config = dict(
    norm='rmsnorm',
    norm_place='pre',
    norm_eps=1e-05,
    bias='none',
    init_std_qkv=0.0146,
    optimizer='adamw',
    lr_head=0.00756,
    max_seq_len=256,
    doc_mask=True,
    dataset='wikipedia_en',
)
Each number is 128 + 32 x the weight over its row's rms, rounded and kept within 0 to 255. Layers, rows and columns count from 0. Numbers have three digits each. The size before them is the row's rms in percent of the matrix's.

# k: layer 2 attention key, 192x192, rms 0.0944, rows 46-81, columns 128-191
# q: layer 2 attention query, 192x192, rms 0.0952, rows 47-82, columns 128-191
# v: layer 2 attention value, 192x192, rms 0.0618, rows 0-63, columns 128-191
# o: layer 2 attention output (transposed), 192x192, rms 0.0646, rows 0-63, columns 128-191
k46 130:158192178102090106139195095122122131095161110107125123123166153118097172094154104148200115127115128181150110111117124082187213163158120144136149153104154142160153152117116106143123114163143119
q47 119:146053115137114114110120181122172091171075099134108148093134158118118082154161102114110124089114090127159102110129141142132064092142093129122066159210130127141126120139170119145134134089111104
k47 111:100122135038169086160132172102120119087127131117082164102136123145094113119132059143194122112105110187109092167109110096107128115167176186116092159153150127161079118169141108073151126096097101
q48 114:086119096131070114167089097078150132115148122070102098108147140131150082098138153070110118139094130124052113135123122168116068148169150131163135141130112099155089126166187107114093102095102095
k48 117:122158112087116103156099109134117158138109106134080163131153156084104104054133149159102158140108137105150208154124154115131094105140153146127105122087116109037097130115113157152168144084161145
q49 102:107131109176093052137147141108124158165131166119167132115147096081170112113133085121109139169137130073172133143109088160162062159056074183172108117093129182130107151069108129167150138119104135
k49 100:172120109112167141158078145150143135120119123109076125171149150127096149123131156089068106097160109072161133147220125139161076118184152049128094152100154087145140092133124166120170119112140120
q50 108:093109123138090145079156110204136126166101134142099161114137049122136152155091109122129116147132128141115175133064063166156146170088072126143152135114090163082099121141142139105167156126113172
k50 114:127082128101205115181103174091087140098073126147093149089107150173132113189124134115128131101096070096129140133116165174119098120096148145193143084129134125160094141096156116102135104153092128
q51 107:059118114108096176116105132151129163119153167117106137098102088163133126114130108098155136136111138157107124162123052147122105152111133151146103171154104189128081114136169125125094125105096169
k51 102:125108104066170109177091154143119117137115101160053179083126157161120067130083087166153180128090127159136121136120159139099125097142135142125152145162103069133097141097136155110086131070148119
q52 107:143146154135080179123165090164060162053151138147143129190143155114107145077163144111127165107133184127106131118104162141103127120155183132133117120072129063133135080118124103133113098173127136
k52 108:148093122149078187115149091107171099119118046184201116169116141178125145175160120110065158102129123107146081100154115133126135092137114099163155087155061161174152152064055149159086143163139137
q53 105:059130144102112192105100126126132162125185152119111137136082136168107109112128093103168159131132130180155093159156085085088116107102171154112053165148091150119101115134162152109033127122135149
k53 098:101127121092125123124158143143153106157176110138117153119074094152128074129102085167139171120173142169130088143129111111110128112152107141156157154149103128110112140140131175129117124086151141
q54 087:107131147125155205086131123188149123126107126138137170107062073183106153204122137145120095103155130141094188100120090149098171106139150089140167112150116158091133113178179133058109131135154170
k54 089:092126165150134124119134108118121083113070133096157105119117111086159126156115119148180136168111101126092159120079158158095168118078128161181181093174057157089138155154140091130102143168099144
q55 153:161162092149191073123090111132169064168121175144054197130121126099112112153089146137166153184052118106147140175161159098167145125098101148162095198115105170161161152189121060091219100133161064
k55 142:118133152155187110102135158146064207167164175139085176117102116119114142129048136115155131130102150180153179131100153130126195134069114092041129157114214126101112131120143114100135159123104107
q56 105:163124127133170085139122140156143110140064124125088132112151136113153120146132144147120068169115084097070177109127187175178148153157080086205205110110118163162167145177147100088215110151104121
k56 097:072118140119159109157130112137044179124094174118101165128154120084138100131138113127137129154087158083112200129081153156091146096095125185104076106111138131117101101134118109107155110115084119
q57 113:160158154136187156158164096124071109095145079112119066181185099165130167084101157092147079126148149153092147100077123153107190190147152074140253096112134102145109079144111116118121112168121136
k57 110:140136093151092138159092090133107111108077087185140146128152208138166135125166141126132156141084126098133113070144180143140122148158142149174176124139093101176171133091111114200106124125136122
q58 100:114122094145174061139084140085172127169095150120110141064141103138173137148097142134161099182103097138149119179154095115179126177054081169148116130136103213134121141109112151137163170091091113
k58 100:109146098095205094177097171158116170140140186100035153067159148124113118096089139138170097140089135158128175139101161144107106140113157122062111157107202081115107085156210114110142112103120106
q59 144:071162112100151065132095159101191138172117134077156110084076149125135107164119114122113100182122104147139149147173162072144104092104116139080080110147145162113134171153165135085098124129160126
k59 132:090178098159150126115149151143129143178152202069124134103130072093154101085106131163117137156174143132108178181103094096100114153114123187127077133088135140041109092206161158125159114088139144
q60 089:149137147104075094169107129123100150086117174142114176153128200097097131067162123118170185151097153133161071173126201088125074087122143186106049166105127090184130146115126115142135095130139091
k60 093:155123125111132154123173138150137133146188094138129152165107104164065111117111099093080140078150144139170066146174101087126138113137114080063097133131157141132140110101068189116127153108180133
q61 113:119113090142098162134116172084176142162127074131139112059108083178136096179109120131111113126157119143129122102127067115092124127124142144096131106201141151074070162107158201116082147093129139
k61 109:127170119111134096126115140138128066104098130099075101125161137113106129089123156158184121176145128159082137145130144121118135153148165127139132176143100099096136110210168119092081115119126121
q62 109:068100118136157150120083106095167130132178178120104169122093124139160092110116085115146146075099073116173095157165076147131099133099126182179066183139098176149103104119109086160095143094104114
k62 100:104087160060120094123106162156124159192179142144102136127095106108121117146088101141158113140138160192124137138111126145173141086124113066116153156160187122141085147097180099105147145127081101
q63 112:117186074170203072170079134112167117160103132121120119093139095143149105155076123148133104191076153092166165148114127110155127157076079139155182105161138206130102131143111127122178110127118101
k63 108:123169094141205118163075165145052121149115182106059128133132147121121128119092134154158138140120131156135181135135189152106127152126167089096121166133181101099136088157193127113112137072113110
v0 102:096127129139103071132128114118146133161116117114128104096115162108095147158194173117151143143122141127070166134092137091165118111087069156080135161093090126138169140176125107156135121133143129
o0 092:111117130137125138123218089180078087168113190144135141187105108141141133185109133143145170160105099160146142137114146087091110103139160139124093186118067165155105130125170189110140157179122118
v1 086:118115127098106155116172128133166114106108096085186086131076192088058116090146161107160115108169128165144129088126109155086124118112055119174162086083098060077141167151142083078136213119173119
o1 083:155090161098128136106111145113102103141198091116107069136116138140094143178121116111134132124135108103090168120172146115126091150126112111128143117147118122135117176195194118156083109149153142
v2 102:121136116161113122109127091111117084169075140172124170130126123106186173194108046135151112179158096121058087089128160128114141108114091145203160156138131143087124131159130145135169105106101135
o2 096:184127088133119170155123114085068072101101127098148113149156142173086162114127154145125171120143157146121141170117079099157102086150181132125168108090094155156162095104046179079111150155131105
v3 098:068053164159084110116130170130152162090132164159122193131094209180113142084122112130140140067151128107089180120151124106131138099103126139151114156060107083116074179115083098189116169046140133
o3 096:123112156131109150168163097117107112133115140125122159102171140103091136126162123104102184152180032068179086109092125108147156159168140125104113142137154119121144099143135144119174105104139072
v4 101:074155130157144123199113096114180092161137158067082112088114064159083101125065103090141084152154186127110142135110098117126141147106041112030103141119165112118128129105086181145120132104133158
o4 104:138151107125157183149179110136104142122087114164107155208123117114159090141120123058109191144088131096107084131141115177124144082139150185135100097120087126148151109181121137073102172138087156
v5 094:130176131101105141140164124090152127100243118137185039101160141141106174135162082138125080141116141135112105152107155163120118196117132135037097092135165137151070142138206209070112119164138145
o5 091:147186103102152165156158128074110111174127091130148065109142155065168079170104153130134132168060161166110172150141085120107100126146120131097139129118140096133184129151184153163104139127078092
v6 103:135103133099084178126172131144076121116144093161138124120137134123091126116062085162119163134194140118165106102110081141088130158089168147138135078089096149057078138118157153129080144099104193
o6 106:127115138164142177142117145098099148115130121151177098128144163096102127075093113116129143114194149095130178098088114138102112169146130133108142102104144098129131114115073068117141133085068133
v7 103:117124165143114141126208098090128101158152136081164106141135130130155111087125087138120088070177101115156091144092083181110155192144094084099081072153111127081115112106143117100071153207147145
o7 108:124156108119101139148069181101160133126150069133101096112109152086099089110076112071128103129125193133093126168174091150104127126105130147145119072173122104104159118153161088145088152128148208
v8 105:143144170153112106093149143164090116089155145156105150115139124125111162112113105136131140128151101108178108179096071124126130116070162110109090099079118165076085116122123145131069099170147177
o8 106:099126177218101159123162170140117146131086157133163154130139133124127150080092121108116125130206157120135177120118132186125103141127149156124145134097106119092126141083108103158147143094082162
v9 089:153125138123155151109143117199094134104173113138087155129133082110102125103059081098145128141193136128160099116132098135117129129098170080117111131099160136091090061084135161113105130162105172
o9 086:139103193170125140126138170109092159082075080161159108139175142152142130097106114090142131122193141106124138112112110182101165145142090187149161074113112116109149162107082084097092136060115160
v10 113:174114083132113222154132116118145075135076102104163113143125102116131139132138151117158168154118135140083107097202087126121132132154140094137152101125118127106059210095032197159179192094091114
o10 103:128163125093181142135104134132131116151127151125178132142174106111113143124139114164125113124166155085050172090153100107152120078091143111123154143079146132168090102188132149145103111161145148
v11 091:080144155114048099120096135102162129124174137172159124117102186097110111158167155162135162086110105158143120121149137146100119144081137144140099150121094093062128175167159148063068102094134116
o11 087:137112066104110137152124135128084102114141130135170115113066163154054147154135120080149121142154192111126189124129143139120059117152154099107161106196134116152137149138116128203163145166127166
v12 101:134068168165168185128190134108069133146154102127189166138101104086136118106141115144142194085177124134201124097071136183133138159105180110163155088112093147116109093125131101152101142099117140
o12 105:133098131143144168147080171126106125112133126162103104145128169124122073056064125098142108117138176127111129160141076096134122159091097157158101124140139102130162102133161054119106167106172202
v13 107:079175126142071127177175131119128108149126111140108082117146139186115130178152086126127068127130185096104129109092119125171114152151122111130137138186106165171066160080147164153108092157105130
o13 102:152188047117156109192110112136145135192156144144157118114149081104126090160091163123135109109062099120102097140133118107102107062172141115105090110089116103137130079156126174064127141160070100
v14 111:110186169138121064134145135124151166125133145110080137071121116120128143120133129121128095162122059142101114145114141077166143139072125121086107184120166164136162132089135123139111128215143131
o14 113:089106157168097085099148090136130133165079094159136137200154134170111149156146122136168153115115078145137146130092125149076139090133120187117141117107062135096114123109095159116132158136153132
v15 085:178127144133176150095077102143115148132145150152083157106165059107125105142134114066126139135092178126160151143147087162152151116103123106068165153122141183148116077123120176156109108121098174
o15 096:153134117135107167121157111175082151147072161147165123143119100138158202082079111113099110181122189112140130122072120204150169150124126160120139110141095143119146103165050124093144185114052161
v16 096:158152129127147100142122136111140104198114145118093071094143130118131105144150107091128084120157143106092168105100139178151119112162061145119150175178185177147152142071105037129132104148117099
o16 092:162162058118125149140143111135123118137118093130095118116168066103157132109129174130098123135069092160159095156119147119111120123155152155164087114086087132145092053144141219114114154132110115
v17 124:062129096146146144144102119153163187081126164170101187106121115148170122153176097175110109103106115096147152163100115122158135123178139137188181134156086146147130076097162050196099074160125134
o17 114:096103097161077093127104106138135153155180151136144194072135132093109150106169132153149116124104116156179122086113146110162082136195109096102091127115154140106137083098064094109176154125106131
v18 108:130152135109178140119140142121139123069148135153120103155138086175161126134128064117113063111157088111189078166137163134097147159162174096151146124188191144139175067124138160123115089197107127
o18 096:111120152130110105112016149128174117123159051124089078101114081092182140114107142142112098111095134106163109152153098160109170150146098147077135093097168135096119120081146118111130109071123102
v19 091:123139194173137086133088124084127154192115129172138136142131138143133130188200100117164094125144177109096100111086149154078136087113127136087150153192163119138121122150136173093100081096140129
o19 094:149141041138136145171147151141126057168104149137090071107125102155100125108101151065076116145087135118126115167143150150132104131126188144118105112136123145153138112131140175109113173129054140
v20 097:091158120121131082119142098079147101151137149078124107177101129130137123120150163102115155153111085127160114106143157093098124135093175113121076130144133115125167146108130162087148081178109085
o20 100:114131102133168068111078149123147096091092102179106138176067121195123107169136136108158088097073134099110102168166077108105097080107133144116147126120106112121088136116173128168100119156190166
v21 099:119136141103088139156171125117141109179141100102127106105128109157121117163062083133119017142147169112092134133088080154099158134157040103095126099159116112085095117111148137128058185108125181
o21 097:133172063120128178197091139074120156146144108115141072105150121052102087141103136108098154158094152131088128151138156174122135154172160173103113091118097133156161109164116130080122119143073120
v22 091:151192152159141086124119128116145132089194097202151073142149116146150148145212116116131093098122139126130082186079152134127133156137139153122128120112173171138139088071173125135095120170147151
o22 086:102113164122128177129193136131106122164122129188117114132121141090162109152119142122159137207105125183166170130112103151092132133182160155091098094136146114102142134112100135137112167103083119
v23 092:129087154102160185134170166118111142117156169055115180180098136125089123053147146157107195097195076106140128110136163128141134103093132096052120103113174111164122145089123067149105123144113082
o23 092:110134106120128085122073150159173124111092073134088142157102188086113099148129110139121130100121071120111121109150127101116164143087070178194158134174153111095143158143131108138116170105202198
v24 089:149125103141148115125056129118138101198055140143066178161112132134167122182136124130134154154087112126102135078162118120129103075153139124162111194170101160197126134108105091133191062112105079
o24 090:114146125122116070138145127149169112124093164101131212097176085185140162073197107152116092054142105107135117116121145090190099122103163096111133147101117134188095119059135175145170093129127107
v25 106:117163150135065094125189112121130112174176143090158102146122174148123171151154133117129070145154100130115110179121135089141138144117130107075055120137169127078165150131150165113108158212168122
o25 104:115129138152130122136114160115140096123123108134144117174082115163081088236121139110184132148106154138082142179152093131074115102123130188142162116138097112132131170112195149134109143154189145
v26 116:101168163158184222098158090111175125103128125139100075116148137168130138106120105119152134167070143116149109072069108159158115176089055143121138177091132134165017185089158135137188082140148158
o26 109:141146150155151117100158128111140162157113152141166112116173077119170170085116149118102115084103113167073146135101119093129165084129104123124142089085143103118166066142072116096076171105087118
v27 092:154159129148154109080097126139081099170090165164118133114201063124158126184117120127123090145151112142082156148139100150127144151121151092089160171148134198130143084162112207126134111119089181
o27 102:155158112150090152120147106146085122154076140126162127153117125145122195082083102113120120116136197110116141123080114187135119084139152153094152100092087159138099132121045133102158148131048143
v28 095:118096095130171153147087134062175169151090137161106103110183051119167145170121131096134095162087223125106168059130115161136156103136112112153150125149125164121134104147137133159150141115110142
o28 091:180137073096148109111143073165106088135124116109135100139125039123112137117175155118077162113079148118138069106126103138142164130134115101081115092088097135152135105167063197048105138106108101
v29 095:131092101156141125092097068132134092158112151167093190091125069146126128145116172116121163127144128130107139076147155118157133097075174065131171151124080169152143151154144122150149044123114099
o29 088:142132094114137069131117138200106091105107169137105201184126117192172116151132136141099146126080049123155126139094114112128129090123109124135131156125096140148149111111128179110146136162148126
v30 100:109150115069081174130166172159123131124161114115150076146119147123086096107099163195076140144149136140200145137182116124106111119148089103146151095144093118127152131098182125118102128179113113
o30 092:135154088099102066122055120139180150101207094098144118082084139127107142150156119179181123094122145153141172136144136111139126131179121123096169139149183090123129169138120056151143094108130123
v31 102:100129152152095179117117036120140135149164136101107090129119084137105109101119118097151140142122171121090134123083140160143138186091087157046103137097113128084073129132122179109127121085106185
o31 107:165153109124155177156197120099071132118101144192146097172114146118152109106094142057126149151085167088108119143120126145094126135161137136110156096141103139144173068176072111074089166172065127
v32 084:144169101148118095091102126144132150141085151190082138075213113161189167167098128105115131152117115116067127110132167075153134138131132137146154180123105141150128119189145166106139072115088147
o32 084:129160141161121147105167095072098103122113162122186143129142124175092194152139138144133181113174129131130146109081135117146161055111147075095151146096086185138106138093057182138152139154061076
v33 105:109137088152105127146101085136113062165138098170146106105139140125133131189145145129128110132050196140134162141085082137119097176188110185155101110173054142121116160197153154111183115128156115
o33 106:138145067112154137141111141134177162101170188114140142100121078141161114103119156132138107105106208158096128162127116131140035092135168068146084151115143138159104095099165111149108101175102136
v34 110:141079162121183129092170140098165174093181167081103130136087171168111116035159133129132141083134064133166116157141123102191120133112119098086090119072140152127128151075163078146095169142181111
o34 108:109135217130121139092140171154166126110107098164118165146095172098135164133087085144117176144127080142179160104118110126131205135101055187163134159193164101100184151154169085167121157113184148
v35 099:061190136129090097105165111145113125120182105157166096150099119109136139138140044170132071113172107130153095178094105122127116167149104105126136117162121171082121084152236092091053125162133172
o35 097:141131168153086153154114156110115141104144125157179108090115202122132065088075153109140125138111213160141186139141117125122098144169129143103136082156134140153175149068156053107146113135069135
v36 120:188104175186131131087136097134097099089155108145130195117114165142130138065116126099174167086137127134155112152136122145159126136102129143135102132060148143098111141172068135143189167078186142
o36 112:124085216162115186125153154107160152087099144128125152114134100152155173061098088115101129157205141143159152140105099143145165145099128157175150119140154156098140111127149112146094117112153149
v37 100:083091099106083099137116087177157116119128088146156105094107183157079138129128160132108115147098180139046149125136102114144102120128100120126101134097085100111089155179147151123130133053169148
o37 098:133169114101100163143191107128110135152189193127169142111140119124127139159170108136136173154117096172137146088126188083123114145161176079111118183112128149173129146128179157141160103178066080
v38 097:088145160178165109105117072148105096145065167137120174167085127154159123166093114142187145103124086137183088159110127111116134126129140114149103146177107131121112114121127122107132086141153131
o38 104:113136134171127110112121166134147102083120165127121170143131144205093133089103115087107114086144166103090134180165131114157096093069152118145173117122106151168103148110160067131131162146145179
v39 106:168083094107105170091104129171146103093142086185152129130122135094109133155143122136119156080101141133149155141156117169128107164191120150165157088157090128143110118152199087134121151067128106
o39 109:139134138094116131135104157139150153104181150120164120061105112089159152125141118180134092138132147129148149115132161115167115177142096077137120130156154110154148109105142099147155118141113113
v40 115:169121117158180138123103118083148149091172120115127095173139107108154096105129142101145107094077095155180144117152140164126124180169128134123105132110144128150096035115104097066140156148108120
o40 111:091143231091149112082133183098150156089112119102148088078131127101183101039172118129113103080141155111134137114170132140139183153095102093154145106139180123140111151113193097168114086100153127
v41 114:070171114069068097153104139106137172104186131122121103170114131159130122171167082147098098121143110099065106097155151079075129085135186093109093109177134103126129093112170179096088105123071124
o41 106:120150071128143084191128061094106098152112104141129072074112212110103109160173171099107145115082101082141146105137146124125106137187171130023155130087141123133132150118138112082133066153071080
v42 098:158082066100112191153100131175138110120129077153141114107156106102077129129084109121123107115134172150109127118122115179107136176176142117120152060141100123116072116120122134120100193046088147
o42 102:173148150087132173152144126106091157106182134129181086113160141080149139130152109142131118132142137100083136085106172173110134218136117110143126098149152112169169096154107110114140116123069126
v43 088:178104123137195184127142179147069164109132146139096184109163103108130138102101100148135144105152125119186153126112119158149147177110171111158152106122164159162093073091121101179106175133103132
o43 087:105073152128135104127139118116141171112134072095123093132148155098126115076151108142111145092179099120111099093114100108126192142110067145157123098114163119089149161116068079084130147052178143
v44 114:137180101150149134121157088139106137052172096158092094109157053176162135090108112089122106147069116108171148157091132145156121199178160140143113115132148207158107076123135096133137091210104141
o44 107:109140206147111096090128154123174183143137136192172119090143095071201115080126170153158093109099138155149128143129100147089152095134091108137098092091118117103121082081090099118121094134130110
v45 107:090096186147084094090155137120168163116109169113102138115088160144081135119160141145146106098138103136088126128136160090120105101061105161089134172076144125165163212117163125123142081091167108
o45 105:137154138169120114138146106167123050156086155161085182204115132173111191172109143131118162148096056120162147167086134084098115113136116162108133143143090106124168113151157157122147158156130105
v46 113:129114077119173112179091111115127067164097161122109185125140108105157102167147164110110139127084155120133158126148135135156123121112171111155172113173084161148177124143123116144168085159105095
o46 109:099132075104114085106053154177142150118123116133109179117115042167145142141125102139143108131106161127151091147133123140168074065082126108140094139117126142124050104103115183151154134129143198
v47 107:129148115099130112086078133161127160100073128173127144155103196130129167170132142162157140167067119148126113155144089059111093049127132175163106129121102098111154172172185096095161124133168118
o47 117:119119146145138110134172107137150131143148181092155165058135139166103181156164140172116131126165121120144187121153192098169102123118163086092153174125146146158108166076146133159160082121115091
v48 097:105085131133104166193168126102111145112159096117181102162090149139121102084109142137081193104187141097125109069145174151093137105137176133162119107116152054161121122094097114140133127126095113
o48 103:121087089109157135149063139103156109110168101151078096122115152113128019126158163108132127101124089112119090120168103078109137177142103109128110134138180108107136125136173105124099101098197115
v49 100:128121115157172169143104109147127116094092140111125144138111108175147076075081104127105129113197112106143093112112165176092161126179136103172159102163160088134098093097041165125132104134136125
o49 093:153150060117093154159074156077152140101162073144070110114158150096135097082115124099101092130116130095131113139147115177149159108131141119163120112128146138112146112184098106123134118122150161
v50 103:144143150102111154150131115088117163170142107106179085173124162120168041085163182150068147114064112128179135196146100150131145087174118156087170108124136106128161068103145102141088142180138124
o50 096:080145098117124155093082157162177149134179145096109066051105111104135118096131114137135098169087189168141199126151148170161137237155169128121163147180195167112094139155128060199147117120131144
v51 119:096087112121127091148119135171127105174105108117146117124114105095116116188097151158138101134156117130074142080126128121108141110086122085096115079152081053124139126113131162101088165082141136
o51 108:136143076103132139165146116103055076109117109083121079155106162129076057154115111100084168136119105111120145121157193122139105109122119142110120167113098117191148189169169129097128121151123124
v52 098:142175152123098055078108143164129161049118121144124147054109184133080145087133162145112142097152115125127093172123123132138100138133152169154104135099158152160140176134106086111117128149179086
o52 099:114087182160087149143203098088169162175160157192129206119148207132107176134172117135123115139143087158152160104104174138122123133166128115136106170131102121096124137110150133164163103151121085
v53 105:099151147145147089099124118140140152125098134136145153169081190146123154151163162172140153123088100152099129136144152070132096083120096162134105165135110097146159185171172074096173092096220076
o53 106:119142140128127089124153113127183103135137174092102181121110166202128147165162154178126132117105077171135155149170162033164088128113140104141144187148138146162141139098228130164136100192161079
v54 099:134169101136157154123132136106136125099122140176118167174151088091188151175119117113113139115100082151155194125100123090141137080136160164198153149165069165161190135190160060185177129100120143
o54 088:138093178164096100113068079132154172185126109138154155133097075102151167147115164163160114102182126127178072134132146148124102133122111120116098100138097160121111097053106193106167142119145077
v55 091:159114115126115106116092124149149129138054142148077177124161118145171106161111113134136059134096139113082148154173137131142130113175106116161187167181131153157150092141144145147153096116154126
o55 093:125155113140076111118116119170144116142144129088140161091150061135101235151143101180119102137129117133174138109083165160162166124130141118095158096098076180146095112119055163107169140120064124
v56 093:160132183141139088105116121087126127124123147098123184130100150084134136181126162158158145135134084149046091127113159081123114112094137168102101163084125093143159162169132113135170135071156129
o56 089:086079156165140158124162122064115115157000124126063176162147214165098155116140138124120161144189133157126138120108173120145110129118141175126133164130099139144107149112143149139106147141118108
v57 111:102139119150167176145046117150156173113138117148122085191134124175150086121134093087160093127099086133142104099142144140111129094154185156070127163175175097158039089085077110094116100160089100
o57 103:133137115113153120115148142102139124108142145137133087050149140162125144100166176101102103079102158082098142143142161124123171123153142089126153084102159138152136121140111101148113130098108105
v58 107:123122116135103160171147094114140094140167099085192059137125146139118108079139165115101125103096144133102143156134123145145138202160076125052100091105133081106118162131064181102154200105149115
o58 103:120160142074159148105139176117138138121168151104131070163092125091143073157117123122139147166106165147057158130151143100113146140091140118162121150147180138140134145181164127171087132168141149
v59 099:106109122163163134169190122087159122140137146079139151158106140155173138113153105143126109101150105124163114113134165130150123124165134088167098118155158105182174080088120097130154116209144066
o59 111:127116112127119069127044163117182131120166062129084128116100122128127072128139129139150115082105125127119086142171071097133126105103091127140105119125141126095120156116191118123101112109220170
v60 106:118143161123085154126181155135082141091166103127133099115123154131084151107108107155103161148169093105137118137087086127127121157077155152103099082080127155074097130102123149148080129140114198
o60 110:103115152190138168125156141106108129147111135148176109146139151090117119103108117134130143123188132106140174088095127140088095144138139155137131115099143094104129131104101104131147146099081129
v61 099:144170131133126066159120133112139088183105125131124152073160144144147180175128114082151181195113173128138121059115171076132136119050156130166094168149149084118083212116083176163196151106113122
o61 095:118129079103165140125144060112119124136090112133152119192174069145102121123143155123134153125145081143066054146139107102124099069080152123098117178085110139119095077126117202078105155141140115
v62 097:163132114139116126163089163120110132152153087113127079079160062123121119144087130102141123141099176142103159104099147159137131176134119136066116110087173094166075106111090190131136166094107144
o62 099:112147148108216161144199115106113158121086153121134084178167143098178048079153176121119138115097123142087107132128147135099172147110109129166109133090128114159166129135141113106091103128104099
v63 103:120161107129075032128074087155098076147150094165111117106170082150113164155129190102097143160104165111111153120115149116120130111081158123166134102139121169106100119137097163150121044145111128
o63 098:133145110147134160150153108156099128104126202160165157128171065171168099146132120099142116162097108173120110155137112129098100126169186102089102161105094141130145086112091166114146121151131155
q64 102:129114123127188065086096109185104159148176132086140111135119108136134081131154149079100102086108137142143088153168114164190103190109082085150161149124165170165110125144131113063126092147115137
k64 137:092172207137117146139178147103168154149174169080129093063146092149086125175119093149127081110144125103118115131154174131071186094142176111112125184116077147147139104111165136147043128122226110
q65 103:135189108132161144175104128075157105149141149134149133124143174195100132118086096113150107148126136102122155090173199120070123122167160114109161166121154088145116017119118094170084143146129105
k65 110:191104085102155076140083087098127084095123121137122148183149138126130131111181123087126139108082159150165149099111086171162084160118081127083074063123143105115142093138071102177182162144062122
q66 111:102102094122138113087094116151167098143110111066174124122187141135127109153128113086094088122162105081184142136161117175151053142089084146135077081115173140091138115144139133104097129170092150
k66 108:172087167093159081176171116134096132082125131141102187158095072046106110098166110136173175128092111179110129126092127128146142143142129168118081119111105123077124095156104107186190124119108120
q67 107:154176156096128159170150113069094122110123134144094167141154149149067102106094103136178136120123184162078140129134171083068172100165194098098147203123151085155106063104117118162104130125153103
k67 116:121152026122134118093050096128141096155099139141152090155121183165146151094125150076086115120152138110167134106152093165125062174102100108152127086165143140160107111142118109084127146140072131
q68 111:132156127112106153165155118106126145111118121156116177151148156140086100148079102145180123125098173150093162117151153102086164085196177117066118197170102064127097037091146129165113139132175114
k68 113:094150034111160093123062094094164095140121118138153093151139192186143169117115166108079147119160132084149164102134081174120066156084125113148144081171142160130086146144131067094116149152104133
q69 108:159119180112180193127135136121103142136097137101100165106142127116077094140074102165196102133133164177115155124169149100104169089158152077071132197136121091092122063091138149145115146137176135
k69 103:096167079132143089109079135121134131127093185135142065151143187194173165115126110088088143160152161114113142100139135122132093138092151136118136117201100216165106132183126084115102087159130109
q70 120:134155168128141126167190154126131153155165204174086170107066143099091108021135126178159125133113130098121172147142111146132139088092085135109122131132063122140064110083124067197144155090093119
k70 133:133154107207053119102181140138149097143137188111145153111153139136169119138107146128071107145171097000127183115145126169118134171144122128176118120106129135138152165103137168152127147110161167
q71 097:132134083129079051151165114124148090116128157145153098138114156142201154101156179132092121133098142112170138123148100148144113173117094163135130077158071132114119168152148099151151116121121143
k71 099:120134119149125118145160121100155111100138010181178182140165155090144124142137179156148162105091115099133118157102123144146132083154102131114117090087119111144149220090152094101135135151158151
q72 115:088097149095162170091079149110099170102093132074162099096157089130115099173102098100138137129137123157104069137134146107113154100132154106181153166128204147165147163121137121106123102118146131
k72 112:123106151070161124131088116160113138140085162065133077133075094121085103089124062110166128122153093190115095108171132100123113157121150119151155179172162141102110061161091146147106138110114102
q73 113:111142098098117113120103121089171118118129089091173129166162119132115127172137076049095142136113120081113123084180174153112089094136159165144109149119161110145141125144106128148145082122156102
k73 088:160161069176161107123100130100157082144104127108142124151109140159119134096125137119101137094164117095124150087155114119124074141121123079124121091146159163101110089141116059175130190136094144
q74 103:116114163111135171127090162143096155171136172092136151094084097109124070125101085167141129147163082133111135181153124137117158105157106142129137163161138127173117124081128135102117118083084120
k74 119:137080189091157131128118141146109198156128191086122110080087065138132079122168066133159075145182109163093078139125170113121150132149157104148154195128126132129143057139140175134129104110158101
q75 105:184128149135115113159178111172118142153087117160087147126135136119128130103116142195170144136128125190118153143099122081114169175098132116071117107160098140097073116105168133094148142158121125
k75 092:046119165079081132129164140148122164093144100159111105151168169107147149159139134142139137145081159173122127190094090156143185114166114178111130141168089121168134183117151133042123069124155112
q76 097:144058087160141138167097168121141145068124139122208127096097122167163125154173182134066100111106129102139102090174107133159098140104162106168094142090119134089192144123105115175149138107192175
k76 088:143174122173162069138097129070180114100155148120167165109078116158106125079157130134080160111200080041099088080127149108079066089109161119115090091118142181105117097135095096180111162144177114
q77 089:166134121100159107099085102172123087140070090079131084124191132120130160145121153113140110128106191164147070145134195090127137150148155113124168142127203114125171108174154133035139079130134083
k77 112:097141106087181118107114122089128059125131130073139094183082108162114139086162123092134112100122127157094099111171118169153115141141142088107123134136171162129131069174114051149113175105100123
q78 165:129126140180141174139072179124138130143129185070144103106048119138147068115116169130090103148167055073119135115154076175088078125136130125154117116113106148116143088095112112141083160090127157
k78 104:119109134120086111110028098140087090125128176112157119086089108148111097149105110102110128136164168119142103115125101139115097116111162115146089133142171105111093105113147167102116091139119138
q79 076:206145103113165097129112102146158046128076089096131083124174129140115174136137152096129108095101183153114061084105167105106105140140152078102174131086195143092171110128132130019138084151138094
k79 188:090133075150159111111110141118151099134140166139173125148075128148175121113157171102055123084147098070139162077158066220139048153072125096132088075114157154109140101148127101140129177126087168
q80 103:083206153091114142111170109124088121147127103177102125193160143114121153119087080116159151160148151130155124139110188119117177082205101178134174156167164110203130120156186149131127065101098095
k80 082:157085135108117192200145147148121124148102146102116105140108116099144133136111147170189112081101082203140187132163105140153169147122106107107130152131120118112147122074131135124132187082046151
q81 081:213120128088170096127125116195165065117071081087095102081165142102080102154152117127139117088118190179116093111088139084117121145111142065095177123111163140110146153141129184039114096163173094
k81 092:078176096175128128063148119124126104110107211115130099155052152120168129109140159069067102144146128090158160113135108177141077186063120124167129056102162135125164119181134131139140158165118167
q82 085:053116139138130159136113136100102215157145173179169135168103105129170126127142154154143184174117109083156129131209102160130123129118122204137079155187102137099092109139172042176151140093137166